From a checkpoint of a small transformer trained on Wikipedia.
Training: a variant of Adam for these matrices, 321M tokens, 9787 steps.
Each number is 128 + 24 x the weight over its row's rms, rounded and kept within 0 to 255. Layers, rows and columns count from 0. The size above them is the row's rms in percent of the matrix's.

# layer 6 MLP down (transposed), 512x256, rms 0.0669, rows 312-320, columns 0-255
size [106  96 101  93 112 100 100 105 101]
[[143 110 157 121 161 168 132  90 106 107 131 136 141 164 159 129 145 113 145 106 126 130 115 177 141 159 118 153 120 108 142 125 160 113 136 169 137 141 162 124  89 150 179 124 103 164 111 142 135 153 120 160 193 144 103 160 132  92 136 118  99 159  99 133 123 118 136 121  99 113  98 131 138 108 116 167 151 172 126 126 103 129 125 147  86 132 149 149 116 136 134 102 157 114 153 125 167 133 209 123 119 103 161 116  91 114 141 118  79 142 123  96 133 118 114 136 124 130  87 191 160 135 109 147 151 152 145 105 160 111 143 129 103 152 172 163 152 139 152 144 135 105 131 114 105 123 143 109 133 138 130 126 140 145 107 145 131 101 122 113 115 154 150 120 126 134 119 106 113 105  96  68 136 164 135 129 119 116 136 150 119 100 125 129 162 126 140 157 140  97 158 174 103 125 115 121  96  94 171 129 143 127 141 141 154 145 102 114 131 152 105 146 173 105 131 103 104 141  46 138 138 127 136 107 146 156 161 128 120 123 104 153 147 104 100 187 169 158 179 135  99 152  79 102 111 100 141 106 126 133 165 148 122 130 131 116]
 [108 102 119 108 119 158 131 155 145 109 167 115 139 103 125 116 133 160 137 122 101 145 113 113 114  88  99 145 130 108 119 143  87 132  99 124 125 116  93  77  96 149 161 142 165 107 123 148  93  88 105  86 138 140  88 115 127 105 151 157 141 179 127 112 142 128 113 160  90  90  89 137 147 135 111  93 126 123 149 130 161 115 139 145  71 154 108 117 104 137 162 130 133 111 132 149 124 113 162 150 118  96 148 127 161 125  95 145 116 106 141  94 128 135 104 129 126 126 146  94 125 153 178 118  70 108 150 151 129 118 172 176 116 139  57 122 126 127 158 162 144 115 149 122 119  95  90 119  99 132 128 137 156 128 134  83 122 115 102 100  74 155 153  93 114 141 122 134  91 170 146 129 165 139 119 100  95  87 118 130 158 121 144 117 113 118 112 142 125 106 133 104 150 110 118 144 106  87  93 143 147 164 145 157  98 140 122 154 109  89  91 163 129 109 128  78 112 131 118 141 135 159 159 133 132 130 112 141 164 104 145 165 150  84 148 111 147 100 121  99 149  99 131  91  95 120 128  90 146 144 114 125 120  89 155  97]
 [111 141 133 151 121 129 155 122 131 141 159 150 130 142 107 154 137 113 135 132 144 136 119 158 105 157 125 114  86  80 146 127 165 115 152 111 130 154 121  95 153 115 168 110 107 135 148 149 154 154 128 125 156 109 152 147 123 184 122  86 107 162 132 148 108 186 133 136 161 131 137 112 147 129 169 128  97 119  94 110 124 126 126 164 149 138 116  96 181 103 142 130 140 149 169 138  95 105 160 134  75 101 128 137 120 131 137 128  91 119  97 102 147  70 181 183  89 177 165 194 123 169 106  98 137 119  81  99 101 146  98 109 141 141 158 123 146 118 179 126 116  90 107  98 157 140 141  86 120 129 126 102 117 146 171 121 121 154 149  88 152 118 108 119 116 117 108 119 139 102 142 131 112 115 136 110 133 137 141 180 140 138 140 131 106 123 112 130 115 138 175 161 105 105 118 123 140 130 116 105 118 122  99 105 118  96 147 125 151  90 141 124 126 140 157 124 116 128 134 136 111 141 131 101  64 138 114 143 113  75 105 108 187 120 161  87 148 127 127 135 138 150 139 135 115  97 123 116  90 132 162 180 114 115 121 129]
 [ 79 150 129 105 132 113 140 146 132  95 136  97 100 116 113 121 126 103 143 116 144  89 117 136 132 114 115 107 105  95 140 131 121 146  86 134 150 108 132 123 121 121 202 127 185 135 157 132 144 128 112  94  95 121 122 159 155  92 120 132 132 141 114 122 129 115 124 126 105 119 127 174 142 167 107  92 119 152 132 138 141 122 116 151 146 196 171 115 177 144 133 143  99 101 136 129 135 133 114 167 129  78 127 116 118 121 115 128 136 134 114 107 170 160 129 117 120 111 126 131 101 101 144 149 107 128  92 147 101  90 164 145 133 135 170 102 171 133 119 122  95 173 190 117 122 136 142 141 138 120 123 119 148  72 125 152 153 100 140 106 137 138 145 139 152 140 119 129 112 153  94 140  88 182 118 108 147 123 108 175 130 154 114 118 154  92 142 133 117 104 117 137 153 137 121 147 140 111 145  68  90 103 112 127  94  66 139 144 143 146 101  89 145 128  92 116 157 112  98 165 164  98 159 109  82 138  78 124 107 106 151 131 142 113 125 145 108  95 119 100 110 103  98  81 166 154 136 151 137  91 143 138 155 109 146  96]
 [126 137 110 110 142 139 111 112 128 158 127  83  73 173 132 153 161 174  96 131 121 134 173 101 153 148 111 108 146 156  84 108 133  87 125 137 116 170 127 124 108 126  97 144 126 134 129 162 131 134 135 112 110 116 112 130 129 117 104 137 123 165 118 131 127 123  88  86 136 129 145 106 116 142 150 111 132 107  72 185 115 108 130 114 130 143 107  59 117 182 160 147 115 133 178 130 112 144 137 138 116  82 122 173 123 134 128 112 136 165 113 125 123 132 131  78 142 133  84 100 114 113 118 128 191  90 128  87 111 149 167 129 103 124  84 132 118 138 156 142 146 134 144 120 153 124 149 163 163 134  87 122 124 116 141 126  95 144  65 152 148 121  75 108 134 136 122 158  80 119 128 132 149 146 112 100  91 147 126  98  80 161 164 156 163 117 140 134 104 112 151 132 110 148 129 160 128 114 128 112 157 109 100  91 137 107 134  94 131 167 145  68 139 141 125 100 154 163 139 101 145 136 143 103 177  99 159 149 139 118 104 141 149 129 118 129 132 141 166 119 103 125 135 134 131 122 147 154 154 103 113 128 132 154 109  90]
 [105 118 105 112 152  83 126 113 131 114 184 157 145  78 100 129 136 111 119 115 126 136 126 138 153 111 162 173 123 108 116 141 119 135 142 156 109 118 127 148 152 147 176 105 144 138 111 148 144 138 165 110 147 148 132 139 118 132 109 151 109 156 127 134 133 132 116 100 132 124  96 147 148 142 136 140 124 126 163 110 127  93 109  92 152 108 110 160 155 168  86 121 152 123 125 119 107 116 177 108 120  91  97 136 124  85 117 154  68 112 141 139 132 100 150 119 157 124  86 140 173 107 166  81  99 128  98 107 190 110 118 114 129 116 121 144 118 117 102 167 118 115 116 116 129 127 117 150 131 124 174 131 136 168 160  95 162 131 161 102 133 102 141 135 138 140 203 127 133 138 130 106 171 114  95 128 100 128 118 108 146 109 140 108 120  69  75 114 104 108 185 107 145 154  99 146 113  93 137 121 103 125 103 131 110  96 109 131 105 132 113 124 141 106 142 122 145 200 135  91 103  92 151 150 127  91 156 116 108 129 136 152  98 127 132 138  85  87  90 136 116 103 145 123  99 141 161 136 131 157 112 105 136 157 147  74]
 [ 96 108 118 124 148  95 151 131 111 115 134  91  44  98 121 129 137 146 123 131 117 129 183 155 141 164 148 102  97 160 122 117 119 147 166 135 129 158  93 100 143  82 219 137 163 126 142 138 114 117 135 119 133  90 120  91 120 122 157 128 102 113 122 136 142 126 155 139 130  98  87 199 104 105 126 155 142 111 150 122 144 144 118 148 101 112 138 131 150 160  95  96 123 125 170  93 149 112 158 110 121 122 151 139  89 168 111 143 107  90 112 100 121 137 125 135 165 144 143 125  99 142 119 149 157 139 138 137 154 159 117 120 106 110 149 124 124 167  98 122 155  77 142 113 151 139 119 153 116 131 111 100 146 124 122 106 136 146 132 123 132  96 149 109 151 151 157  94  77 146 102 129 100 178 157 114 116 107 140 100 131 140 157 110  80 125 172 115 100 105  85 143 114 116 114 129 141 102 138 128 123 117 158  81 128 125  82 134  95  86 116 142 127  96 147 143 134  97 128 159 109 150 138 101 122 103 133 156 161 123 145 165 119 162 107 124 153 120 169  89 138 172 126 127 139 150 123 110 116 151 151 126 116  90 131 100]
 [131 129  99 107 141 128  90 145 114 124 103 145 126 120 121 125 103 103 122 134 131  98 151 116 143  95 127 133 106 109 142 146 136 174 132 149 122 100 100  81 174 189 108  87 144 133 100 131 159 109 141 165  90 106 146 125 149 135 149 117 111 119 119 161 108 130 101  82 118 147 132 133 160  89 170 114 116 160 106 101 143  67 112 113 157 172 107 120 150 106 188 123 108 182 157 157 102 109 115 132 170 150 106 147 149 141 105 111 115 114 158 118 100 153 145 133 144 137 119 129 151 124 180 126 109 135  94 122 115 106 141  82 173 134 108 113 104  91 138 144 115 132 159  90 161 128 116  77 115 136 141 123  93 167 130  93 135 107 113 125 108 143 131 108 142  86 133 122 110 157 111 107 132 118 149 129 134 136 113 126 143 114 114 148 157 159 112 107 110  87 147 142  71 138 155 129  80 165 103 113 113  85 169 128 125 107 146 169  98 130 106 124  98 154 115 115 135 125 113 113 114  93 126 149  93  92 149 149 113 146 151  92 139 117 128  91  86  97 153 161 118 108 127 181  98 130 137 150 109 136 132 124 126 146 155  79]
 [141 169 133 130 154 126 147 106 146 106 129  99  96 133 114 105 154 127 154 126 163  88 219 150 142 137 184 153 145 132 147 141 135 138 156 103 101 127 119 153 133 130 174 165 121 113  99 136 140 142 131 154 160 132 111 106 124 105 177 136 130 112 151 149 132 107  97 142 109  97 137 130 115 114 136 109 119 135 139 143 125 145  76 117 102 112 159  96 169  92 128 130 133 121 182 154  91 130 139 185 117 144  98 159 141  89 140 150  94 143  97 118 134 103 154 135 120 137 126 112 142 129 137 139 163 141  52 149 115 131 123 121 116 110 181 169 142 146 107 162 116 121 128 163 109  87 137 111 145 156 141 126 135 135 135 108 152 124 134 119 144  86 157 116 177 157 160 124 163  86 113  95 156 154 130 102 122 108 112 134 164  89  89 134 108 136 153  97 147 122 130 109 135 126 144 110 122 130  94  93 118  91 167 144 132 126 153 144 164 126 168 151 135 116 134 139 169 137 142 144 126 165 127 143 146 108 133 151  74 112 162 119 105 110 154 150 129 145  86 140 149 156 149 163 187 114 159 125 140 146 117 116 130  99 110 130]]
# layer 6 MLP gate, 512x256, rms 0.0685, rows 313-321, columns 0-255
size [ 96 102  98 105  97  97 104  96 103]
[[102 126 107  79 140 160  98  78 143 108 134 119 134 142 121 145 116 132 140 132 141 158 135 135 113 108 131 146 162 139 155 138 125 106 112 124 112 120 126 138 114  86 108 171 113 126 155  91 135 118 108 150 147 154 161 180 180 128 133 107 157 107 112 143 124 148 121 120 124 125 180 172 133 130 119 176 114 147  85 176 133 118 134 107 136 157 145  89 155  88 148 113 146 110 152  86 147 156 135 113 132 130 134 146 154 159 136 153 119 114 126 123 135 128 114  64 145  91 130 136 106 115 120 160 142 152  97  93 105 161 139 127 161 151 132  91 127 157 158 141 156  93 118 127 115 127 128 102 131  85  89 117  97 134 112 121  91  97 138 147 159 147 119 140 151 127 156 150 153 119 141 132 122 142  85 112 137 135 126 117 116 162 142 132 124 137 145  67 123 114 130 188 121  96 150 134 163  92 135 179 131 119  90 127 183 104 114 144 182 167 132 157 117 153 134 131 114 162 127 162 125 118 119  95 156 159 150 115 107 165 134 118 119 209 101 118 133 116 177 134 159 121 143 172 135 144 104 164 130 134 161 107 162 120 123 129]
 [114  84 147 130 110 160 114 120 143 118  64  79 113 102 138  87 128 152 128 118 136 137 155 116 172 109 123 136 107 170 150 143  95 117 105 143 157 150 135 164 128 161 131 103 116  86 160  94 100 112 117 156 120 103 133 137 143 156 138  74 124 133  94 139 170 146 107 106 110 112 120 155 142 165 111 104 140 165 126 141 118 123 118  94  74 112 151 122 109 154  91 142 164 101 131  96 122 150 100 128 109 133 131 138 132 126 163 133 143 132 138  83 140 163 117 153 140 115 128  88 116 154 124  93  95 116 163 138 134 138  85 103 141 182 136 120 108 188 116 106 129 160 150 153 131 107 102 127 107 157 108 147 101  98 150 158 173 129  99 108  98 130 143 111 131 159 115 112  93 134 153 107 112 139 109 162 140 108 103 134 111 152 139  93  93 151 129 154 155 113 145 127 109 121  97 133 150  86 112 188 148 140 136 130 123 114 114 117 154 143 158 132 126 109 100 150 117 146 133 120 109 143  76 149 185 123 110 127  63 162 127 138 143 131 148 146 135 119  90  94 157 147 145 166 140 131 121 126  81 130  82 114 167 130 131 148]
 [144 158 151 113 119 127 121 120 140 137 152 150 115  66 134 141  79  94  67 123 129 120  86 127 131 140 137 139  76  77 156 157 124 128 108 153 149 114 157 108 139 156 112 131  97 156 173 134 160 105 124 133 170 112  90 137 103 118 120 101 134 159 131 124 116 126 155 134 128 101  86  74 156  83 160 135 126 114 116 110 149 144 116 132 150 131 107 147 160 134 128 143 123 104 150 118 146 126 114 112 144 111 114 134 126 147 125 127  86 107 124 164 191 150  96  99 122 146 105 149 155 109 130 142 129 130 127 148 120 162 135 144 123 145 126 127 107 130 118 126 101 141 161  93 109 142 126 109 125 101  96 136 120 132 108 139 132 151 173  86 169 154 139 125 156 159 155 106 138 161 119 155 160 121  86 111  77 149 122 143 103 135 128 100 119 129  82 142  93 110 152 166  84 114 102 144 103 136 123 127 118 128 150 127 137 107 118 107  71 154  84 106 121 158 154 112 132 141 170 136 138 151 141 129 101 109 130 153 122  72 146 169 114  78  94 156 120 148 124 109  75  72 106 117 176 117 121  84 157 136 146 138 114  99 161 124]
 [118 114 133 124 137 126 139 141 128  95 132 103 158 104 136 150 106 132 170 115 141 134 137 121  93 120  77 156 133 136  79 146 111 104  97 116 129 105 109 107 161 116 111  95 113 150  97 122 157 126 100 154 151  90 166 130 106 171 151 162 125 103 105 154 158 137 189 112 128 136 144 175 169 140  94 102 131 139 124 120 116 105 116 134 133 152 142 110 163 119 136 112 128  42 123 132  98  93 140 116  92 131 143 164 105  96 114 128 119 102 108 178 128  59 134 149 160 143 115 117 105 144 117 119 115 113 129 143 151 158 144  84 148 178 135 153 108 130 104 144 145 137 113 124 129 145 117 141 142 112 120 135 151 148 161 116 131 101 128 126 148 111  95 177 172 140 137 123 151 145 122 145 143 137 136  86 113 100  99 122 158 149 180 133 105 201 141 122  97 119 130 121 162 134 165 139 150  83  92 129 126 135 137 181 129 161 100 139 111 117 137 147  93  94 166 143  81 109 120 144 120  97 105  84 114 140 110 125 108 109  83 117 110 142 106 138 104 132 152 143 138 171 108 178 126 148 111 136  95 120 139 134 118 141 135 141]
 [138 160 115 117  90 116 117 110 124  98 126 107 116 109 108 116 144 121 120 191 152 118 102 139 122 168 153 146 134 131 126 122  92 143 144 151 140  91 128 124 138 174 117 139 106 190 100 131 156  99 174 111  64 116 138 134  93 153 135 125 117  98 100 111 122 118 100  96 137 112 159 121 142 116 144 152 108 107 109  94 140 115 187 156 114 160 140 119 138 154 140 117 130 127 118 110 180  84 129 102  97 139 121 138 180 140  83 164 110 147 104 141 112 139 171  99 131 135 157 136 119 167 151 122 140 118 121 128 121 135  85 158 112 134 139 174 109 130 112 153 161 150 140 118 106 179  87 122 179 124 115 114 181 148 127 106 108 137 128  98 122 103  95 124 141 147 143 117 127 149 111 111 103 136 150 150 117 140  93 114 142 144 136 107 141  85 130 155 137 130 103 122 133 173 142  85 110 125 116 152  91 155 129  96 150 125 197 125 120 171  97  88  95 136 113 107 110 115 161 100 132 133 123 125  82 138 104 117 155 123 177 125  98 153 125 151  65 131 148  93 122 109 105 124 122 123 108 123 120  99 168 116 122 118 169 137]
 [ 72 145 153 131 117 138 133 153 123  99 104 149 136 130 114  79 115 120  83 128 162 119 153 115  93 143 125 127 193  95 128 182  95  97 146 154 136  94 127 143 141 120 119 146 159 127 156 170 103 147 138 109 136 143 139 129 123 117 101  95 174 153 119 160 146 148 132 108 166 121 168 155 101 124 161 166 146 120  84  99 112 120 144 133 102 119 138  88 155 126 156 125  91 120  97 124 145 146 123 132 163 121 105 125 177 125 114 137 153 114 139  67 139 112 164 109 137 118 129  87 127  95 154 162 141 149 148 113 116 121 111 118 101 150 142 105 107 128 147 116 139 153 138 166 130 137 134  96 129 148 139 171 126 101 168 127 145 127 134 140 145 107  86 154 151 145 105 121 149 111 134  65  96 132  90 132  99  87 120 109 151 110 180 145  85 163 138 113 146 123 131 116 169 152 183 142 134 107 125 194 103 166 164 136 110  95  73 145 165 119 117  99 112 124 121 145 131 135 152 116 124  90 157 114 145 116 125 164 140 135 156 129 108 123  89 115  97 170 159 109 156 125 114 145 120 157 133 122 118 108 112 137 120 130 148 124]
 [142 122 147 134 119 142 104 145 147 142 123  96 141 157 141 162 161 126 143 125 104 138  84 130 152  70 163 120 138 105 111 105 123 119 100 111 111 182 141 128 169 187  76 125 161 116  92 112 143 110 104 143 159 101 147 134 132 128 141  99 127 146 151 147 108 146 142 102 127  78 166 104  89 108 128  90 150  86 117 115 137 118 113  62 133 140 128 109 115 175 123 146 110 150 131  97 125 135  99 126 142 163 118 115 134  96 126  95 110 126 115  92 143 154 141 125 134 143 161 116 157 115 114  88 166 139 112 146 160 123 196  97 122 173  76  93  76 154 104 158 105 173 156 121 136 129 148 132 115 153 120 139 134 162 135  96 188 136 153 134  99 122 103 102 125 111 127 153 109 135 142 117 106 115 131  97 152 110 126  90 145  81 107 135 127 123 125 102 128  51 117 132 112 138 133 120 140 109 123 146 155  76 144 140 124 143 152 167 147 116 143 143 116 118 155 114  99 116 132 127 130 136 160 116 141 122 127 126 149 113 152  78 117 126 120 121  95 130 141 147 130 176 112 154 135 138 155 119 113  96  98  90 127 150 162 151]
 [ 98 105  99 134 154 125 137 149  77 161 131 147 143 130 137 151 134 100  97 117 117 126  97 118 125 160 140 156 132 149 131  98 167 101 140 163 108 143 142 144 127 128 107 181 155 169 120 161 152  91 143 115 135 128 123 154 122 167 109 114 111 133 127 159 127 109 143 132 156 117 116 135 135 134 151 159 145 121  82 106 115 106  74 168 117 122 119  71 158 143 113 111 114 100 111 111 147  81 101 129  77 140  72 107 156 101 125  99  91 134 106  86 150 153 119  89 167 148 168 118 128 157 129 133 121 127 114 160  98 104  97  90  89  93 136 170 100 163  91 153 133 129 156 159 104 147 114 137 146 117 144  94 107 110 117 166  99 149 174 148 125 137 156 144 146  91 140  66 144 132 136 101 143 135 151 136  82 105 110 134 166 146 131 138 126 130 137 131 148 113 132 143 166 117  97 114 136 145  69  89 126 134 133 153 133 119 107 116  82 139 114 135  94 136 130 134 108  92 161 108 141 196 132 138 124 132  95 118 114 133 159 126 104 112 129 110 123 133 121 122 128 125 105 134 127 113 118 196 126 134 168 122 107 152  92 137]
 [133 122 173 150 139  89 137 100 111 130 135 114 146 127 132 104 105 118 151 123 151 116 162 129  75 162 119 139 162 179 133 140 121 121 131 113  96 124 138 152 122 132 133 125 138 115 159 116 151 105 123 141  97 111 134 120 106  76 145 177  93 105 145 137  89 150 143 113  98 116 138 161 116 111 142 125 112  85  75 134 139  52 141  83  83 130 102 126 122 116 117 167 133 100 145 111 116 117 135 137  92 184 158 102 113 135 124 108 163 148 130 101 113 130 137 133 126 128  98 106 129 115 153  75 132 173 144 119 122 165 127 137 156 146 100 102 119 160 142 142 175 118 125 131 134 154 159 138  75 125 123 106 129  98 105 150 122 109  83  72 113 149 142 125 145 110 114 146 117 119  64 146 132 133  86 132 133 181 139 127  98  91 140 157  79 109 102 108 119 181 111 115  90 150 141 154 121 138 139 136 138 108 141 153 159  88 130  98 120 132 140 135 159 104 103 148  91 135  98 178 113 118 138 150 117 128 116 156 156 121 116  81 152 144 148  93 115 169 136 144 145  99 159 128 161 136 137 152 118 130 155  92 144 116 114 133]]
# layer 6 MLP up, 512x256, rms 0.0721, rows 313-321, columns 0-255
size [ 95  96  97 111 101 100 107 101 106]
[[119 124 149 146 110 129 108 127 158 121  90 109 101 110 119 191 133 102  89 155 131 102 107 121 137  97 134 136 137 151 120 131 174 116 146  92 132 133 154 154 177 100 131 113 136  97 196 144 105 139 154 132 140 195  84 100  99 100 125 107  93 144 125 135 114 102 139 124 153  95 100  98  95 111 159 144 133 113 117 146  95 144 102 107 138 104 162 163 108 139 103 162 130 113 131  86 109 130 149 130 150  98 127 128 114 102 159 170 120 143 110 112 118 149 103  97 166 166 130 134 152 101 110  72 170 148 108 115 124 126 142 118 123  95 191 137 136 143 101 154 167 116 148 164 112 128  99 107 134 125 143 118 138 108 111 137 130 109 160  99 130 139 113 108 149 136 126 100 122  58 150 116 139 158  95 101 138 180 170 116 146 127 106 118 125 142 133 114 139 131 144 142  83 131 137 119 120 151 166 100 111 116  98 113 150 123 120 154 139 148 128  82 150 113 113 128 115 130 140 139 167 109 177  93 160 118 116 141 175 173 103 138 112 114 167 141 148 113 114  91 110 149 125 107 114 177 113 118 159 128 137 129 110 158 124 167]
 [168 170 117 130 100 135 152 109 161 144 130 150 146 123 144 122  99 143 136 103 124 113 138 123 158 155 120 143  97 108 119  95 133 145 134 122  95 138 124 113 156 115 152 168 121 149 114 125 146 182 164  94 137 104 110 118 129 135 156 168 124 147 126 113 119  93 132 151 140 157 109 129  98 124 108 143 161  97 161 105 167 102 146  90 198 138 119 151  95  79 152 102 126 146 105 137 143 106 141 160 117 144  80  93 114 114 148 119 129 168 113 150  62 158 147 133  92 109 156 129 132 123 124 149 115 113 152 173 165  90 105 151 129 143 104 154 124 121 106 120 109 101 146 112 133 112 149 178 142  99 138 189 142 136  93 119 131  95 122 154 103 133 130  89 120  71 183 146 132 117 112 119 167 105 117 144 107 123 112 148 146 102  78 155 196 140 127 172 102 132 107 141 105 110 115 146 145 126 104 121 145 134 144 145 116 129 132 132 107 127 138 140 149 144 115 107 178 126 137 167  96  85 102 104 123  92 115 140 158 114 123 109 115 139 138 143  99 147 134 126 125 127 107  91 171 125 192 142 169 154 114 136 118 109 133 132]
 [170  90 142 147 146 138 108  97 151 133  96 127 147 144 127 125 135 174 152  91 113 199 110  82 134 129 126 138 140 153  95 120 122 147 146 110  64 126  91 135 102 141 144 118 103 108  73 136 130 132 122  85 120 116 133 119 132 151 140 131 131  75 144 130 182 102 127 114 125 150 128  92 103 122 151 107 141 133  91 117 115 102  92  92 117  90 141 124 103 132 135 161 147 149  92  70  90 163 138 126 140 123 157 162 133 113 129  98 128 141 126 156 121 170 106 140 167 146  99 100 142 154  86 126 125 124 130 145 155 169  97 141 126 147  97 163 115 152  86 126 156 118 134 154 105  85 164 151 141 141 102 126 140 154 114 115 113 135 116 122 111 108 115 139 138 109 153 177 118 112 159 156 133 112 114 150  94 139 180 107 113 131 141 136 125 164 181 131 111 131 104 100 105 140 112 108 154 122 121 138 132  93 174 126 141 132 172 144 148 159 137 155 154 145 138 136 128 124 126  89 130  84 144 160  95 135 123 136 173 124 139 150 144 120  99 115 141 149 135 125 136 178  94 134 114 152  82 164  67 106 141 107 145 146 115 120]
 [135 108 135 112 118 109 134 155 150  85  93 146 158 174 125  97 117 134 117 135 144 107 115 146 129 132 107 163  98 127 135 149 116 138 140  87 123 112 135 152 152 143 119 142 144 115 118  91 139 155 174  51 107 141 109 148 141 152 157 110 145 122 115 145 134 140  99 108 102 171 134 111 137 136  78 156 106 131  98 185 122 111 125 106 134 137 130  85 114 135 144 102 158 126 120 120  91 108 122  63 162 144 137 123  97 139 130 121 131 133 138 155 146  82 115 134 187 141  98 180 128 163 163 101 110 135 138 160 144 122 123 133 126 178  98 125 103 150  89 123 115  87 127 123 104 138 148 168 130 120 134 115  70 135 109 161 127  92 147 132 116 135 102 129 142  76 160 141  94  92 175 154 110 144  81  87 136 123 121  99 162 172 122 124  87 142 116 159 123  98 158 165 106  93 149 126 118 147 161 167 126 164 102 111  90 139  96  78 173 113 143 138 147 128 136 132 142 158 120 134 123 163 128 140 133 149 113 125 104 133 147 103  89 118 130  99 100 142  94 101 148 116 125 131 131 135 118  94 144 117 147  98 133 144 130 110]
 [157 139 121 140  65 113 134 128 110  86 107 114  85 134  92 178 139 157 152 143 127 150 129  97 131 111 190 100 127 131 131 123 118 159 158 123 175  99 114  99 137 134 123 171 124 113 125  81 192 103 155 115 146 150 163 113 185 154 101 108 127 135 121 142 114 149 104 100 177 138 124  67 113 102 107 123 141 113 163 131 118  92 127  90 111 135 122 127 115 136 165 141 117 125 139 125 128 127 109 110 135 138 125 132 145 139 166 172  99 129 100 100 137 163 105 114 158 142 124 112 115 139 115 130 132 104 118 114 141 123  90 117 115 127  93 105 168 163  95 157 155 140 158 115 134 171 176 127 120 137 151 108 134  73 169 133 110 111 134 141 123 161 143 133 184 124 146 122 145 140 127 102 113 182 149  98 125 113 149 111 106 133 130 135 125 131 145 184 164 115  54 159 114 123 143 139 139 125 105 118 107 123 118 127 128 141 132 126 127 111 137 122 120 143  94 159 114 127 145 120 123 119  94 140 127 154 108 100 126 117 163 121  92 137 146  94 103 172 175 193 136 148 113 141 137 120 110 148 146 142 121 161  78 139 121 153]
 [143  96 150 158 157 112 150 135 110  89 137 111 148 133 182 111  92 131 148 162 166 114 136 146 117 158 105 136 101 133 135 112 108 154 158 144  69 112 142 149  90 109 115 116 157 141 168 176 122 111  96 119 161  94 125 129 154 149 106 158 140 111  88 116 154 133 120 112  82 124 115  84 125 167 112  92 113 126 127 109 146 116 129  87 148 174 121  94 164 161  81 136 126 198 120 162  94 134 132 109 123 129 111 124 150 115 126 110 162 106 132 148 164 115 131 123 129 145 118  77 127  87 142 127 193 104 128 119 153 136 104 121 129 132 111  91 144 100 112 126 114 134 167 124 126 111 107 124 118 135  94 162 117 114 161 145 141 157 115 121 128 138 132 171  97  89 125 149 118  74  88  94 107 161 128 147 138 126 115  97 161 136 137 128 136 123 101 130 162 105 136 125  97 140 164 136 123 191 144 152 171 132 137 151 133 149 192 144 145 124 109 109 126 121 141 111 147 141 142  69 100 121  89 118 167 121 122 108 146 107 150 143 136  86 102 109 139 157 132 131 126 139 145 114 137 114 122 103 139 152 155  97 111 165 107 135]
 [127 117 146 142  95  86 168 156 120 136 154 152 116 143  90  84  99 139 156 126 162 108 130 124 114 149 120 111 135 116 149 124 146 133 133 138 141 113 112  98 107 106 152 128 112 130 132 151 134 129 128 113 113 119 137 171 131 153 102 155 108 122 102 113 142 135 158 181  86 153 177 148 114 148  95 137 137 126 147 134 111 115 124 106 144 104 121 129 141  69 132  99 129 114  53 146 103 178 102 134 151 131 153 101 119 141 126 120 111 141 139 172 136 127 147 192 126 109 123 126 136 139  84 136 106 106 159 195 138 109  90 136 139 129 143 131 142 145 154 142 145  95 110 158 100 117 122 186 106 112 129 105  95 118 156 170 151 124  95 140 133 159 102  99 133 161 126 120 161 116 122 158 176 152 134 102 125 137 171 150 119 129 125 161 111  82 115 120 107 170 120 134 142 116 126 158 127 101 107  99  85 169 116 128 115 120  99  81  70 127 146 112 143 109 164 137 117 110 119 104 148 136 108 171  71 104 120 137 150 136 101 154 154 122 152 175 121 134 107  71 145 115  94 146 130 149 106 145  91 138 123 143 150 139  93 123]
 [122 179 131 139 116 174 122 100 138 136 102 179 114 137 133  86 159 108 139 119 128 114  97 113 113 119 159 159 118 124 137 130 130 130 156 126 148 151 130 125 146 146 112  89 149 124 163 141 136 141  96 103  59 144 131 140 116 147 110 192 143 102  86 113 111 146 186 149 149 119 121 129 134 140  98 126  85 102 147 146  75 157 133 165 140 124 133 157 129 105 104 146 118 128 123 127 123 151 118  60 152 142 125 130 136 133 135 108 164 100 146 169 117 132 117 104  96 145 103 122 100 132 147 168 101  83 158 126 150 119 136 130 139  93 105 118 119 116 107 117 126 142 187 120 100 158  83 125 123 111  95 104 134  92 140 128 113 103 108 131 119 127  99 124 162 117 157 139 133 112 188 106  89 137  91 106  86 177  64  96 119 160 137 143  90 133 104 115 100 107 141 126 106 149 173 105 137  97 167 112 146 131 106 104 119 132 125 139 110 118 115 121 112 160 131  92 140  97  90  97 113  93 135 120 144 125 163 145 111 112 101  95 124 154 144 130 106 146 115 101 183 140 160 148 103 125 161 107 130 133 139 133 137  95 160 116]
 [146 142 145 144 124  87 134 138 113 145 149 154 158 166 143 150 134 112 139 123 180 127 142 162 109 142 154 145 144 144 144 162 105 144 143 118 119  98 118 122  91  97 135 132 148 176 166 147 186 137 121 117 113 115 125 135  61 110 141 145  80  68 149 169  97 147 159 167 128 110 136 118 110  92 140 136 137 114  90 115 167 110 119  95  94 181 113 140 130 125 138 110 164 142 126 133 140 101 118 159 137 115 134 125 118 149 125 104 149 165  90 125 104 123 179 169 123 120 130 122 134 163 114 123 133 160 138 125 156 179  90 121 130 128 137 142 113 140  97 123 116 119 129 110 179 147 116 123 132 115 151 123 105 102 127 121 153 198  83  96 128 133 133 104 127 127 120 150 141 155 101 164 142 129  81 140 126 124 132 131 105 112 150 108 122 116 119 117 110 167 159 100  89 126 129  86 144 132  82 123 128  77 147 178 128 118 153  86 168 130 119 159 122 128 114 136 113 136 124 159 119  80 110 144 151 123 144 157 101 114 168 141 171 163 110 102 117 147 146 105 125  85 100 106 163 122  96 163 140 135 122 105 145  85 144 109]]